Part of a small language model's weights: LayerNorm before each block, 4368 steps.
Each number is 128 + 32 x the weight over its row's rms, rounded and kept within 0 to 255. Layers, rows and columns count from 0. Numbers have three digits each. The size before them is the row's rms in percent of the matrix's.

# layer 4 MLP down (transposed), 256x96, rms 0.249, rows 106-154, columns 0-95
118:161134110160196102091123136096119203125133191104088165108093175081124118131198158126128139188113110139077118127153149099099140068130120178151117094165167133122100125172102150183151142088102121160134126094081163127143133098155161060117129116102106087101097085134125127122118117073188169188
099:100115163172090161117112102150098135167156119120101155118136143139117185116132126219114132162114098120135137130137110132117085096093142077172145125108159128167090093136133156141127163113165087088102152181060124073135080146166159070131033135099147055080119112104132137130176116159180072125
113:160173178093116141060165117192107115206064130151139130154137065204131139143100098183163088131170124096191174112086145068133119171080080130137143123181115130120109130147119149176140086116134136076122124126107167187188118135097117125119147155116119103112143111148088113135105121102145151107
109:132098137093127080068208151093118116072092049082081169136170166101128147166121133163118112128178132158172156131141159132126097156148094120153103129101110120150146177168085172098106075145156117153143136128166132112115099151159099167173182114122115166179154163130101096060163150134090142175
110:166155045164164153174158092122123125114093170129116102160127117126098129105107172125116157152121128108131149117133141143112101098066119120128178124186184110090081136180108153161108136113094112111116156149091131086104126137160117118085135084144214089128060071136056138135127046104137134184
102:177140104083072086120104111158161198081132113174147168136138091097122173178193133093162136167120131083161167111111161145180138143089173132115120121144082146094122125049154106112095103114119147145125113167127080099160118102188071090117107121149064140119060123171145162111157161117121116136
102:148135122141115089169108154106121120063160121132117097142144186105148112099117087120106112171091091127107075157044081165100123106132141130134074102033155119111129160137077150118117147117175120139219096068130148075135108136135140150162090094155128115078154148133116103076161082157128180121
078:158133127137152120106101089096072069142153144181166092181095119123178138121174198132086130154170176154152053140098132143142196180158148108145167084110133115093166153093106123059097083101119170118134093138197106154186131122140119179096158134113097113140110130133169122105106145091106121128
110:156110127128138128095100103145093121145107139166139145111164190098108186086041153160117122076115168148096090120148143086125169111104125116191112143106185150144084136148162117155128078103123096124074149080175160167132144116157075087081179189076099101093127148132130157089142176130130184104
085:136147165151167100106173057138149098117141109167161168142153127129092184169176158127157120166101099164132142129178102086107079128148100122132114183156197156159095165093149129165096168105131096175152171151163108122149175145159073101111109160198179141103174170080150117102126100127163131164
105:150087139124095112117135159164148107067135141128168084127182162132107120079153120083177180157128098177128113111106165084122138134099111082078097122132111118087164108130107088172122105139096099190066130114183118040151088146123111132106111104173126138121198135138076138134157122151072203127
081:152059106116120119146106119148129083155125115160142162119135115183116134118160148199073148166124183103111112144114106118210140086134149113060143086124064141086142140173137170104119158084137163186143112075152162153145074173083169134106140188125138157218107134124109109145116139130140113099
095:072115091153107089089121209135096139110165129191173191083112091109106153141112078100136056109105064146137132106090091092146161131145077146146130137184113160153151130122114124136123109088114126092133086126105119108124123085118097098170146059159107081121131144140108070081158126138205111159
112:109059120134096119156189074167145090168108166150159160087102100140140092151076131142120154174137109136160140090129148173058174096151134074159148110163115101105100119160139184082109083132113156120131127128140075167154126095093121148199142116171097128141161120075105100110142080066094179145
085:137129098142158144110187105099175132147170142120142147044085135166169086161116181135143100121156159202138135054115149173130114112098173030142078151153123069138197112171106073110101101136159106143129136124151086095116106122136152153123110143115150167163127131162138165126141126104136113066
104:146080173148108144095166126105080099100150178153122175116117086139112109171139116127130151087112129139087132213111117091151086126102078166174142131166151101140169122116144160125108095070121069096106104099124147041121085153145213134106162147170130091162096152083169148092112135090096095144
111:137128134118118098109114093143178102101079108126094153193097123107087115145091158179152093064089160112147108166141138126108124143131148120127095144132084167145069148145097141121159143176098093135192134091058135188166093127127091127117222156141153178130170114152141131115104113131216180110
112:142169206200120148184130141111108109092171091103163126069147093194163039113121116115146156170159093126160120132137101133134124115111101125133169131079146101124149115158168153112130161135128171118148173111129154139100122174176210125176127107158098166115150109108148140159116107127048073133
101:141171155169147205083125118114180107122110117103186099107143087140113117095105182078128172088156098197142102081124111100140129166123112093115139100134150107130185138073132166107142130144122168118164119196240110154124154133131099162175147124144119174171158142125146158140156101131129066131
087:111092146139180131092114113087174123128177131072114144168114113192145069150162172102121134094129110076206062182125114136138122144166183137139143088129154122107108160218137152108182129118188136089132113139218150137153132108132138083128138098094112162121103128157120114108141064112107126139
096:165124078119168130213151014161149161102113098136153127108135133149113121106139170141106109099114169086090095143132135117114122134122205087094131111164094127070139159159122118128170098175152132135096090123151133103078142135067145145129131185161072162182125127150106160178111095133084087115
121:157140172107151118092107102131105143153093131114098150124109144123167093139140153165100127185174114084128106123121134047130154120126102148066144160127208159155182120173162112160047138128107102133123100201185067187117121126096115154146108141076152133128156100137080165132144153164155128200
104:149114217120162174150136076193201118147117133041133126115087156082105121087147107092102107128037109143118157111110131160130105124143160137136121122119177089109119120182168100127189176110151099148124127168153084107123119117177165121079101142136161179104183113137107128089137127165120108142
108:122142125111084126167128129156108136122178040093150092148132203128158137120149146156111110112100188134150102115108121182106097211113127135134151086106148145166127106121141162087208204123055152133149141113084110082136118106144087182106162119108117090137090120132137132115161147139071062109
091:108127140127109090185142103087180095120169153153132194140137152108123123091103128137115099122165134086088104128126158157169205143110061062106159123138056106106152142130122151099092088087166136088107142103137162066153100150110116122174145134131184087198159155118101127148146133082123089056
086:134124094175142136133125091119115177113120112138110105120127131159131063126081130150179178154138134097222109143140144141086078120170154116171089175088137072150148128078101141141153122123103122110160086146099102112165126024174113137168114155147134108063097097133154141138129066143152091199
093:150140159146136073135134127134144134122119148116115112147167085108157099117153154133081176068170159093120088151075103162158051107100165137103104207127114147056175161175104119081136123148143144137156162135135127155128116116120140134101151136129085164159141099208102162152113145125144075021
112:147106128116111063089104105100140088155098099160166149089164152122113174120128182151059112096169118105147152136133187166127129107084167113174107161119079112156081161061066125171138085149151157123082146134049113125139124103065184126126158136122158154148130067127070141157117144091146136117
100:139122082142104169086131176123155066099081139158134117150137179125144142150117117150133140216139182185132156112073173129100124107179120056158095102098110102063152141123123092113115046127124160173186100111129136072151121155058122147140084096103124143164109169145153111167140103132118116143
082:115144158160065143077132174156112172135114128109090148091121137075079137125080065126150121165119091137142172104178081132095109142118048138163113104151157120177095108095107138161133172106088091118105102125065083149110140101156093091162145065112150092082117141108131114099085108113147156210
076:110153151164093164178139136122125192113112126118105115082143185108121166085112141128138131197127122123061162133158101116113148150125116133184101191135176154221094100130071123158129224131066115101147131150070137118106121158112145132104145112164101090129166149148110151112091133104136179184
116:131104122158127141154185084097121083118132155095143100150124131116123138119142143130156134198096129123135126076152103095128103130083134173117160076103067132171104164117189143091115203079189217126139085153017129112160124130132102180111159113106119091104109171131171105148128124133157113122
123:148075168139090135155147107078123071134189133151170099152161130133138156098133150147116127206144131202122125123186152165115128197172095138153134105118123101132121109096186130126117117150136060133089107149068122073186139063139148128099105167112104108121153119148153167129163062200121136134
068:168122072122171140108123094130096094115138125136140113150191104202161121115187129135087099092190155123141085139047157141146115092122147114121149139205071158079128114141155096118143063139140113119098129150198160156149085109104136137104127190132078133112095114173151125158146159123116069077
102:119112139156097173133113156126175068107136110112149144071095161134160171152147057148145091114115125167178129122106159133094068133128087134181090125102116169096164116075139144130110062142200104131132095119131110064156132087125163140180088136165173135109106130116178158144131037135106180138
113:133140150074191172056116171128125170114137109158132143115103047118095103131097124111131125099180111150144137111145167129134127124086118196119123134139087103132140129029184113204114140131172133117080138133146180140132114139169083175185163112115150162110127167156147112089123078156149121069
079:138147143148057139098131178137141163123110123112111181129115181106103171159125049122139148200118090164116214142171112133130169143125049169148102119115156133184080096116128168176130170142100104117119124126074094123135155174157108096130122096145109126093164146080113110141099118132128175203
091:115136136142165142108137155095140125087131123117132117179174068178166080100170178083111122123088123142047114075106160105118121092100126116041131175131131161140149141161140134109053117090082142130091172147134114085119112092107114117140157119077048136132111129164138088119152124080089083073
108:161137121112076119214095145196092157142128059059112148111163191176131123074147079149117132126080045125083123137113106107091104113131115131140161109111142148162121093076134112092140179153174148137130120130097181072152133076120141131117127122122191136146140109160133163147150075108087107125
111:184096163108119135140113098118135073086133131103093086152093110128226146131165154088106079133105143112158120116098192191134164155133121109172117149132120116157116168203121109093174129104130208142095099130122087142238144136116113091091098107149124141163128105124105144125120076110130127164
090:098150103098108100115116170106136109155130096168172144107097147126102173063151075131126138163094104159068102115152172113172143108109134156101140147123196135126092072110103159154132144072119138146103132158090053183173126158128127166140146042134135160104145118104073149144097124059115173191
115:162145074122155130141153130112135038057077112185162100074140059150089113147113168090095087127169108128164111152127114112152148114165118094137133150120078135111114116155139116072144099146129109132092154144065109115155092085106142062110094090142161091183142197125102094137154120115182161113
108:143074112148163074169108167057181124114166170175225164102122119138161125140146149120070103172057145114087132115133127121101150123158102113140108144158142131061144085134125036112103077122142090117137180142102141155116133143113075121132167140135153177187155164142091122138140147117116133149
120:119100127162118085034209111158127154095097136168159054101106079125116118156127150157161147152121199126137150147147234060079130103115079089091133185141128091138125140151083111105133050126153068132151136132113127095132089100129126146117124107143139148141136117114142107117132091121101132125
120:161141092180065172177137115091116118071130130149185104170122114145085100084126053121135143199121104209132126126150148102118102087163126156168129155091116141115116087051129111108143124137104140167074112097104186109146068113133157132107131109118125109105056135116114166132191132149097142166
108:123139146127128129060095056106152130161170142153181093172112119134194087100074190132064104151087126122126090092174174116093117137115151151105146099087145105127094163170100087106104116167151104088120142136169148166125159108123143125168161135095094132124165133106141142066087218149128077118
082:147187099075112083146100136110159152137102137131184134160100176130145185102166161138124199141137092125068162081152124110155144101125158146086179166175087154142107136164179161125060143138102147142101120115140107111134156200079172101086085134141124145163140186103124070102128160117115141077
100:150110144111146172130172158150175112147161132058094182148143182100151132099102110140140150093115161147111105102166101167161148106141195113112138156112153146123095128151142188093149128123178232165128160094110119140095201146095125140165199157147160077155093098159157132100136152102081102111
080:153151137094147094160086158052164125095116132111135138164157119175158135117105171164149125113086168144091097119111084092123140159146136103077157124123098181106107127158148107093072112130152152168089119135169140089132102190118163145132135155168163144208107140106106080148119162086103120011
# layer 4 MLP gate, 256x96, rms 0.262, rows 107-154, columns 0-95
091:084081073137099108120074106125144185168175099156093157065126115120133140143159127203123109156143130137114120121120158176104101100190160141135101178163135144169099095118165111146152122093209096146112108089201102149123190128141094152171090108139127063158110150090136124175136119155149115078
117:113103151156150147092121155121054156192157162139112061073096107087111133108120159170102063128120168112128146108137171094108103214125124092110113175124110134088099173163078138123160094143128138108117084153143165091125101152168105169136076094118160068089101101156149169125118174141077134097
109:089153105158171112147119137117102061211160133191186122101131211133133171085166111121148128136124109126082103130121129103186073134081155086107112136144133106127153094093171098180097141031146115123080129179135112159139127164132142140121129098124102117090131089173131140183113116158155091155
109:125146187129088172099098082175075111132143072161137113071137083192102104146141064140110110142191151122133114135110134133159125110145127145092091181097099169119127125085111171074148095107130094120133125099119111085132197157119128046151132129121079184098116161119122100113110054167152084126
096:165175169128090117046131100153093099065143169072119123179074098139155089171128135212138127129117140120109091141103130131129091146180083114133116156196123132110131122120094137102145099163101158160086136154173159117145084104151109158150109058118084090096152116139158169175146103090146120073
100:139149115167140153108092118127112128188209121152137117115164111224127166122174147163072076054053150129118128142132148158105143140117140088091084132134102138088106120188159147143145181103139106129077058100137116132134088097177135093102125131134165091124111135159143107147088136080081087124
082:115129124176120056143125113154164170116092115090107144074149097119124104135075094139182131131113077130113110090199188093147083144153110133148109136133102143117160135151165076150134161077181095114101168158113118067104169114121160138191079148134106083131140128092102132176151111101184156050
103:140067065115138186099167165105090148137117170097134059150100115154186095099125132145140142118167147141103178104149152082077111126128120113162066136110141127175079133098125056141136103185132093156074148099163150136116115168194155091112118141146153102150101163159170162080170135138112073130
080:130146153189152116121137090085137134131148070150172140176145182114136147143153086161120070177086115132122157098122148102131110093167160079130138125164198062220129093145160110108144125131161105167124112143144139165142160116081087075138093159109142055148159181117152165120115144080144088159
110:150111140102153158134112100109106114127196129125180128182145188115179117130137137151139175085134148084129057156081142082144103126147081138146151192160134134159160102106136110089159153142131090189116111150156154036156137136091078142189119125046119130127148182127099124077108129131164162103
084:120114103111089103122123074142116127155134102095120110152053146143200122141127149180121065115157130097163166180101161134063115100143111083151066126133139105176155114088166162152116135050196127107120163141138150133082099115134061088174079089119167098105156111131140080116133097121142152178
096:177121096085190076117130113129116131062107140111127181119169142210142106088105125150138148124153115158086163108130120121158174070168108112127178108129090124179116153128149147097145148186089151121122147124096139116184184143131142086134171138168151187082092105137095029135147150132119082125
116:077144116105124123120110105117090166139124094085106093157121192122130154026159126158153101120167112149161118164138186110201100129079157168095106120044129110104126144108092114207141217132171149172118119135111136073134068150145124138084115135164107146134133090141151114144136118129168119138
086:117128083153080103114110116157059065109112143162095056129145095157085133126184067132145157108121113108088137108130137091158147106148131131143136168086130146123168144145140147122097148096120113113102131085097163169161136185151094075119143150174205185166109081109104060078119152145154195123
111:098120123113145117111145080108054073057108161099103193173128129158132108192124165131083187104116063149128112167138154054177117133116115150133163093096163146128122121104112165071172110121136210149127096140128174074106130169150150102117142123163137113168094104125128151104141089123154102085
108:144143131154132149127125108173075107171164087102135092105145082134223148126153167145151154119084167157124119156091124139093110124161142181092157162154200092154109036130126101134121152126104138169146129165199119155129129102112173087116102135116112093107143140148138172056171114108128072071
126:103123073091172146098110093113138096107180128155125107193117134081167126108083145157088138100149134050141135183172152068151095137141146143173158124074097092108144138064142155142111114155160073110105117136144097107155149159158124121090166188085200099105093148098113106121121194159167143134
108:092114140123134187104130096144155128153152107059162130160165151108124091146108118156077147158173137194114159150156150103117139127148083106115131144113128096112136177168138186125184142158045194098117064125146131169187101151088097094121145126162095142173083125152082078113183150143074118120
082:114103166109108144118174145183097130130131131166114159096109164078089150096103107155104139192218188079075144145079097118095140126133170187065138133130127129111138092116107124088165105084137159172130143123114153151082149180117148125172147195091084093101117129126101172110144134091107084085
081:153165151127113124128109135128111119114124159130161080078195105151120151158101121160144146113134068151154119142105146079112122146134102172135111055095101074191095144117112081084127126079086082127093174127069089093105158143098112196152117091122079116065165160136090141100070133150189140166
128:121156108137148176076107120059135142110128132127146134137126153097116132166069150103143135171095127173093136136150090091147129125180143142119100219108188065184068154107140177127207134100142087145098077128144130077160109120166153101097182124105146077159103119115151176164118164152137092120
102:174187149156100118086107076121091162177161150120174177120156144167206120052101125132155129121099111101122111107138102081082088095136107175147153072149168162148108116132120113150126165122144137163194104159123127142149052186146131121138127183148113189115157091143111157133165076170136141124
131:157148162126187112108093120115151137144136180157094091108080118152162107112102049091144142115177060135126115144154127068139141148118188175137058089074137102111100166157097130073137146103141094153092126117146089172083145082155163153152118105030091103121117139112137113117116167116109107170
084:155217134164091120142156129138129130116114170168140147159165125083046140145102102102149125138121156131137144107139135048188132150101106144125155114157074153088181084103123151105071193130166167162099098108073141055088088097107099105068143135123115130165122137178099136106175128126137114114
091:092124166121186147116182185140137179126129096130071129143108122143184156140172132081120092169136146117089112117136154147159160105124117160162134066133139108172180222106170119068135094133112137128145145149146119129111168121150105089074148155109132154124167130110114206199150117116082200115
072:086169123093122148066090133126085095133163139184112115147113132163130176100124133130152074228125119126143139117212153181116158084123054114171080135094142138146021097118142127167080160166101111124153123105103121120135118121143126121159111114127122173173153162132092121094174109129101153133
126:150111136153120141107137138199091133143167135166146110127110122095134137089152100120141105117178148127111101173162097114130061104119121137100091108158053137162098046160119087118089089099159131147147102091146136146108099165204130113153112189161089123078127175060172149097160120191102082166
112:135173164079122125088109145118085158160118129174108133075128178113102103089111099112101118160141136164072100105108052131185158191100157100074137095107191089135109158165097136113095128140170139091139093187106082108140143128122161166110143146131066144134163113072159143141170098085060114142
085:147124097123179121175158072119157141088151111133114160162149158121188088160148107133142118142132143129168096192138131152183194159132176124153026119127165102116221137150134135144174114165187153094144113149146140126141163125117147139142175151113126134169197137187123168145139120124190112122
081:118066157143118145173134120076128134172115119126083123083114148073152126037088112105167117167125174159112139114103163146150111066109086114152122144131109147200137072115103079141123188090069151126109137153077094103159146091176123143123096181098111127121118162074126141094116151127184179100
100:148089127131146155130119091108091153099197132182091103111131137129162132055166072100190135180160161073153135162117131104097159094187139119135120128114161135135111135076118103089146088155133096104127123085131138173138067140172066124169065129194049141139069137123160121144152149139114129126
120:155120165088078111133121025127102118127082118150170118151123102127144141107107152138089141188141123174152127113154150087137106161115156161136166110157030079161139101110136161117140126042164070114071119105061123091101118123164187126112127128105135172142121076125180100104145147143133135155
084:114172131126127104104124127149137098183110124178138108115110056034095110147107146057131121138105138197123157056173100131148139111130176115159040142041107101090168113124129143147096146095138099120122136142131106118078109104171111086151108105158186111164138107094136150090103116151118168117
111:156131132131093127128133125073096182174150175146161157138115169179126188090132138165109128180113107103094143068113152095152129147163100146062129204090132160108119122135128089030160143167081141166163129103101158142139093119114131081139166127084097141169081102147101075066139127101121112131
120:131138136154131145056090126078110126176125090095151124083137126165142091114158185106163119144199133119089166181106107119147065116170169144086116189115063127132115090102198154106093143111140095130092111177122142125075138157151150134134165165097127149084108143180150049088128117122097169128
075:169117114157158191134142141147097105103117117103047107168131125088093108158125149152121104082154168109204155141097161153110122146119186083129090149163154149137157128138115088083154114126162228136223136122114147111144084123062147056112156109140147135117091106133174108141151153103100134125
087:124130118092154097126158121081160177148127083168107120069149143138153101133101163118096134136156139054118079076087196180123135098097139083150132142149113167177129170137167115110185165141074149108132127131115112092157138152153138165073061104180149170161105135105122146223130145173126153124
106:080195088084168137106047114108101088160090112082129149180083142138131077144171134194125163089106115099184159156097163142166139092134145115075146083079116099179096187104092138133166114130133122127142096128145129154083115175131107152073167112139134132145140167155162163137136170161126145089
111:140168155127131126098091139098124161201095107132120218131119147138080047101091121150173174138177170128093118135130103110128138092106077125104172094124074157110116142065127195165154106133096124077093104095100155108076110079124153180152127178138131098101166135168162170099146133137106128129
086:122144150082129082149108106152174132128123125093144113159155082154115133117145096093125116136191139140108172127176117184078109109079133110142141141144115066173138089160169103195100156106119141138185125076120140163190129140161043189183153119174132081154106097103138086128151079136127171080
098:107119131120162097058152143103118091164076112140197098098155073064128084118123086159131105060074173118165160122126124114137118053098123103156132178136176138132144125106099131143143111170110111198153125193095128124161070127149120139152137134132091135081143156099116140079123097103122050161
112:099097111180105147127128160096141143108167136133138095074084144146145131129137150106148051200121154145205048114124117096133093147096149113130109149149081106074089071121106080120120086121137169120120148130134197095074100182172126154124148110138103168131077151180161133119153148089113082086
124:095124123055152081077154103116064132145079122104120106123146144146186097126101130147123112066134193203156145180140145104116116122110141120140123136120143170139084131106115117075133102136164093109108132148149153087125067133101106124055151127093171223093147170185169159085131101106144128112
113:072150152173167178143121136110096125158101137111145140163071123149161063150154077105104129121124122115206125144152179148128137119147088113171135128033161136193100149057127133108156120127095081130088132131106130080171090135180180133108089128146123100134108086084165166159148155119116105181
091:118131144178145180106123173154083207145042157120135100146130171131105104111093142183180118124142165159109115165174124110150118051134143122155111158095161151112174075149082158142195120127170120150127133164122113123127085131176073135118134145122131053124148171162191102091152142094138110124
088:163158065145147167123139161081181160220128109171118111147128131126144109137168116154168170176141120199151073150206073154129106136114158149147151213178157136164151140116202155088129098095113104143106115109157149161119158152125145082164160139134151097141146127104098158166119132108118125098
097:142172142149173123090144086131126092153149097186081155154137140083149075126155180103111164133166163103091084147121176113130147125101084139106129202168148097159147134088122068089115182127089143157148086145162185076154127166085088152089121142160153127070150145069102067128149140154141132107
075:119106144154147147169118139157141099080136037126129105111129081093151109115109108091120145112144099144120141125206141096106126091189163175136151128103175121089188115169103148167163091111150144094161165126125173128169071161118097121139112151062061129119189074098139188139137076109139157102
# layer 4 MLP up, 256x96, rms 0.267, rows 107-154, columns 0-95
103:125089095135093137101101142100139051128113104214111167124163152076099126105149161154136119178129121160132173080102090145150104101173150187182105110076099116104168091080112151088134132084167103120151101124191135121124182124132118182113112128165110073155134173169133135162092125179160079120
123:154148155121124138108131121144115128188147209145122136158119086121078108194161097145158069200111136147113161100160097129100136165172112061160125129185107144165090096166057174134076100091128131117096134122113135107181134091132114164121153125085133095121114143199137123116165166150090109194
099:162190086136139094157130114173148094076103108150135114164173075071129133144156136137148100128106043140177139101155129178127118155113132108043156133163160148102069156114150126187064157125063100120129143137100133138160078094096161111107152112144181158148092131140127167134142054108135122154
105:141148128137123114097114110119121125157129128181161210178081136105047118100122101110162140111100127187106121065135102164145133163144129139126113143127152157120163119132069152116132138116130166210202136153135123114101082103089107085132184094072154151141147121094090191089185114078078130161
091:101138119170135073146143098117205156138159115170108122184158097183112134175080132081113126076076133127121121116098196147046067070105095158126116193102114126088130179102106102140209151114110139157153089128134133087157163101161121120136136149144154147094123125131082105105085146139145095139
092:157129101159100177128132137092143067138121137161055137118123121154169072055040150113132106122078117182114123148111099096146103109096131075132125099093122145142145125150166105110110098159108111171183160144131154161179148158146137155150104114156193076117204142093146089141204112096131137118
091:038169150151122167202141129152159143134136125129151148134198135143185126076170056191115130102099130153114170128076147088150129099122080124119130146174100140176085108119123148130144098164140171123058130079089085127113144141130090157089140132108098120141150135179083162116192109151112099106
106:156051092159120127121111111112108104178092194136122129153102146140114152079097148216130174098096134108115133117120123132110130124042160157162136099125206143173099141127155107127164153096098112195100146103160140157115170203144119109133129150066196067124123117180106120119120120111144131109
086:094087123145129145086045149157107054121110066165095099135096085147131146108132081157089137174092103081129152111133183062142125100153173089155097168171114146172134125139071153130129123108165140160097087075108112132087128130117076098126067157165147156132124130129152100113069145147112107186
095:163092135086120095118114190084137111139121058182182185152108109158116158129143124093085171098155157145120156151125160138166021160112149102152116174149093091163188129123101171122136119143129152133143126084144150157177124076138128132195140099089152052126124102130128089134098136116126166170
090:103144131078083111133081119121125158090087114087127171126149077089110106114121085149146196170139147172088150096137165130207099114134102171165107129144104124111131125163197148130064106159072123136150105128091093153150115188134153124060173122111121084171114103089156096185149175147112099167
097:170189101117151050160135083098166110114115101063162110201186100162136119120113127133182140073119125168114168123157154140145137118098108178189159144059078151133130087135199148153098156157129142101118161139118127142146096104148196133120101191118147169112117120162164123100116136104169151125
117:180238112101131102106111176146148116120140188082120131138122110082131132118220110175112106130157128168112144141098065079177097182133116136075102127091156130156152143098123161172102152110116110131130086169135116092156145110139103085153142176127137060118088108175118180154120145129133149173
091:061126140120190123127132150122154121160128065086115145133104126135172122087093155094113146130087106171154079185136150118101170152077116147180122171116146185173100153089101133163122142231135115162216115182113143131133154110154119110140116117128105124082063178124163101096115127155103147151
100:144176132133084175113082151099080115098106111137127159099145123138159104161109143107104156170177137120171165105105152112122113115134099151167076065108147181093121141171092153204069136190111166129184080116144147131130052094147099146157106138079094145102099193097133158122144109076122081126
094:173139144136083102181110118123169095171116149125126075191042171095117135132070090136105124110128129142161146145099120142158172146095107096113137101094116153096097159141165071124083151138052125136150169128079144120101176096127187087073090183121127171119147141095117093144179125122118182090
096:079130172169166122167184140175120145160154139144154138105157155117191156134117097110134173183065091121098149117100170159165105159127106090168149089144131163107090132143183084099116172087116145093159144180102120151157083125113128107124123100187096145089119106080134050180172087099133111164
100:109102060088102134164142168150129134192141143149107191094116117145133150092150143191180107143109137100124122171150150173150184133100128123096099192169093129138106111119149077140128141110129124176182131077142161121077040175181171130093094166139093125084077145098104136144166124150141152102
095:177142131166131135114164094102218142113121101118175143152119132113134093133076127108213109086098064108096128081144142107140125127160141092171140104201167138148125166137151140158158195141161137119105134206116135068162155104132110098150141103108143172120062165141102080154103110113175109160
088:123151082136150165173186097098153137152074088180061141111084120144114091132183142098177100102073194137137106153131082077125126110178197096113112152154126137129126047123097129162131118112142114179159155056118141149091107122129127193132123164144100147153136135109135088160170091138086138128
125:111078111054143137115138115114127157150169044094092123095117114111086167087110131093133110113159094126143116137146128133116091109150125103058149203081166215173118153099133129164135145125126129136131180170093184088158115173084147159129124111123164116097096142122142156141189086186166166150
102:105085059128111141107099143093108085100095095140151175079155135179174149143118139151121062133140107114153141114100119091134113119227111152155118136124194150154113203167170153103113131141155032099101107159149131138082108136119089154144130142121136188141087123143085111108089119185155126098
111:159124161202155047079117053121139171105157121126143140163131120093134164105124165105104105150101117068170055165106128125165119090105125196164146168085160142097122170121107142096173161092140110151177110112144130106074070163064151096142169152151142120122173122151126105138175132143125138137
085:150147134087146174118148116115144096138091133144112124111135118076140122141125128111153057146118082117103107036038124089134082109185111125131076116111122162138173119123161130109058160133094139089149132086178157132169208113177137170188090130078098129101139153135168171099145136109153113101
092:121172152106157135147122137162181150149171133117108122174119138155086132171183103160091130133134094098080135138143101129127167165171186162105139084130090102159121165145197147058141070119156134135131136095130061198090147167136099123125116128107093121176167166126123172150184127150094201078
078:107152078132135159156130143130131146126077132107050094127118113130113113170108105094079139098145139079211121150129082083095099099101122068115094156099113107125161119133120113142105127123132107097107080062145139111096141095115186122073103107124125148180033083092066102168116116139069132170
114:113122102153116095118104104120145129171117080187192120114130137133085164126095179129067129108097098055126089100138125176167132160133157111090145121104152136098148134086144137139150175165110170118106193142103117103148172132062150145183122101160066160114149093181113140183163069128198159115
103:192126109132090097124155149161109161135156112139184168117130075100171169193143128099157116139153083106113117151119180102093119140156131108104146075124080146131113130063163143132161127104130101144169129087088157102113107155071169061190155134160152125105073085145115110028134104137154167143
092:100103124159168109141113136112133103100126113134080114154108108173198173105145221088103106119135113097082107152143099145096026120114126124130167135120105178146103109167141151092188091145147168164126119094128169154142120092151146101108138187144126177159089083197147070152101129156087110150
090:142103132119137145133116101139163190103122153111164158124113141098120191086115115101140108161119248105119071150120122187120139163125163168139152137173116167166208135126122110136135118109140179129138092119148133095181063077184092136132099128106118127138064130087217141128133104162140141123
114:124066136108140112092143069095110133092105148061141125192162132112099089116142149158136164166125166121086144086199121071153153108141095158134159122103150143124140084136163096131144119159181205091129059144057178149145040097090110084097108136156167129113104148112152123131109144135117133117
107:193098112093185176073126096134066106121119090093147122091151141091123113043132146162138135213174130100079123110158151144164092116160166140132140130153123048152123103086168100118115144093119086117083113146104118163130119133076158129123136140126147158103105143142206132092165150172136131185
089:117108136147119134169130162109122130110112150155139103172160184147166144155131140206080103130105085149123122120087083127143099145105075175144169139080100137161118143108172184118116159193125207039138134127110130095130136129103139106122133062120125115131182054130189141109123194105140177141
098:121163102085113174130132148061123098166120153116178163142088124140090097137104110079135124183113097171103158125181090089159110127122161109080061124173099177160144120140094139064133152101127144106087087149080147116165108177122109100098135167128125175198127124109130088085140054146125121191
116:106109131132160145078078121090166152119054069135137192131087130124123129121098115157152157155185150125192162160192195123094053114135156127139132080109079166137117077099175100130164098138131150082126110148072092130144126149105175135161134160157148135139057119124122140122161149143170132073
085:140109118155141130146124112154176117139111126092115105100187095150136091148117161174083128078103195162132058142084154133140088172103157104115138169112095146135129171128122125149232103129182180123117107122132186130074093107104148202093081163140134106128078124152123159130200099118140095136
093:132118128164089092153071173140109138162114122121100104098118110111099141150075079121164111142108142164158169151160057122103085146178151123103106137113131058129070108156107122170174127079133062165137139091083093109113127173107111182209137123122121120135135137114027098104135099075115113131
110:085145088118152129129075123109137200185090122112138119122210160135124084127109169171162150152072140069100106122122082170137108125124145136136136087087125129098149118156133158154187131077146126128114114130077090149059172162153129110176167164102178126151139152089210081165102121109109096111
117:080094119093115106140150094093153104083154185146151062094118079078125175154166101100107060159076124148098101146118130128134090137129150090125139131113156096175113140181195106121140150139122121182083102190147110153137146136125115128121117094130150148121172155092051112141116098127225131184
100:133133133103145118120134132098131107143106136117132083143167114159133115088155161076116130110151158159086172126118146151129211148061145140066130093142107084109151027185103129162123164107119160134151119083130134131236156115114083153196138138113125151098115114104132082064082152107137159092
101:142161097098150163139141114148106160080197116100078166202081188145104169141157171117109168150163066140081103110115165123139161171183174146099135075078079090131094141145170099105124151105129120096142068120129128139116158096056163162125127122130122160119129114177188093160136147133147140145
105:102180139117167139145140147156085111159156076108089150104124106149138142193107124114148226107192149153132146138147126182135130079083145098163154081099077117126083100174179143119163103063138105129102055135164092134144155118149128173130106179083118094140098147137099132106092090142073114162
123:081133146083102189104106157142163136116135140133115150130105152070168140139150141160131190146110147094120106152136163154112107151087128149103157132143110183070129135104097108073100096086197103173117040129103069157133116170069134154123106083129130130114150160125115094201099191152176121081
107:140151133111125187145090159140117100104159148107091151153066096127117109095113191139170126163124175148161106177128128122138169138132049103129140135164095138127125130094101120122090070129125157122131107156112161061189074126161124166093197131142056102124223142151188090148135102124109099142
102:070149063085143094086123147094143110101123195100174114101141131144215111169160153076154047121074081085132083137153098100137167132126122153110146149100133100175094169094096182093143128137133130109157143112178126160113092147109099084139109113126166117137163129082133171182166141122120085138
090:086119142135081189104124071132081119111123176153150144100074116160138117134111126162168163125157144097090160144098067170070141127180157068116125113134143151141118116109074069197143120060109120151113143107116110079107106072144146160151084108051150097169106119167142152135130132134203129138
111:144059156055122150153143207147093089113133136089148106074134150157154175083106109127155175102105118106132145125070145118082131095113108149120185067167189165113178156130134131124124155078062160137113137126101049151132186104066141151110105099083119110120115137110149123140107106100117120094
090:120117095110089142092197118092096129224139134133143158090089136090114098078130105125105154201118112152094158135063171134179090182090120148153094137101063186094137133152149148095096141161114101127077134152145120122112122124150074125084142140115147121048105095132155095161087120137115092165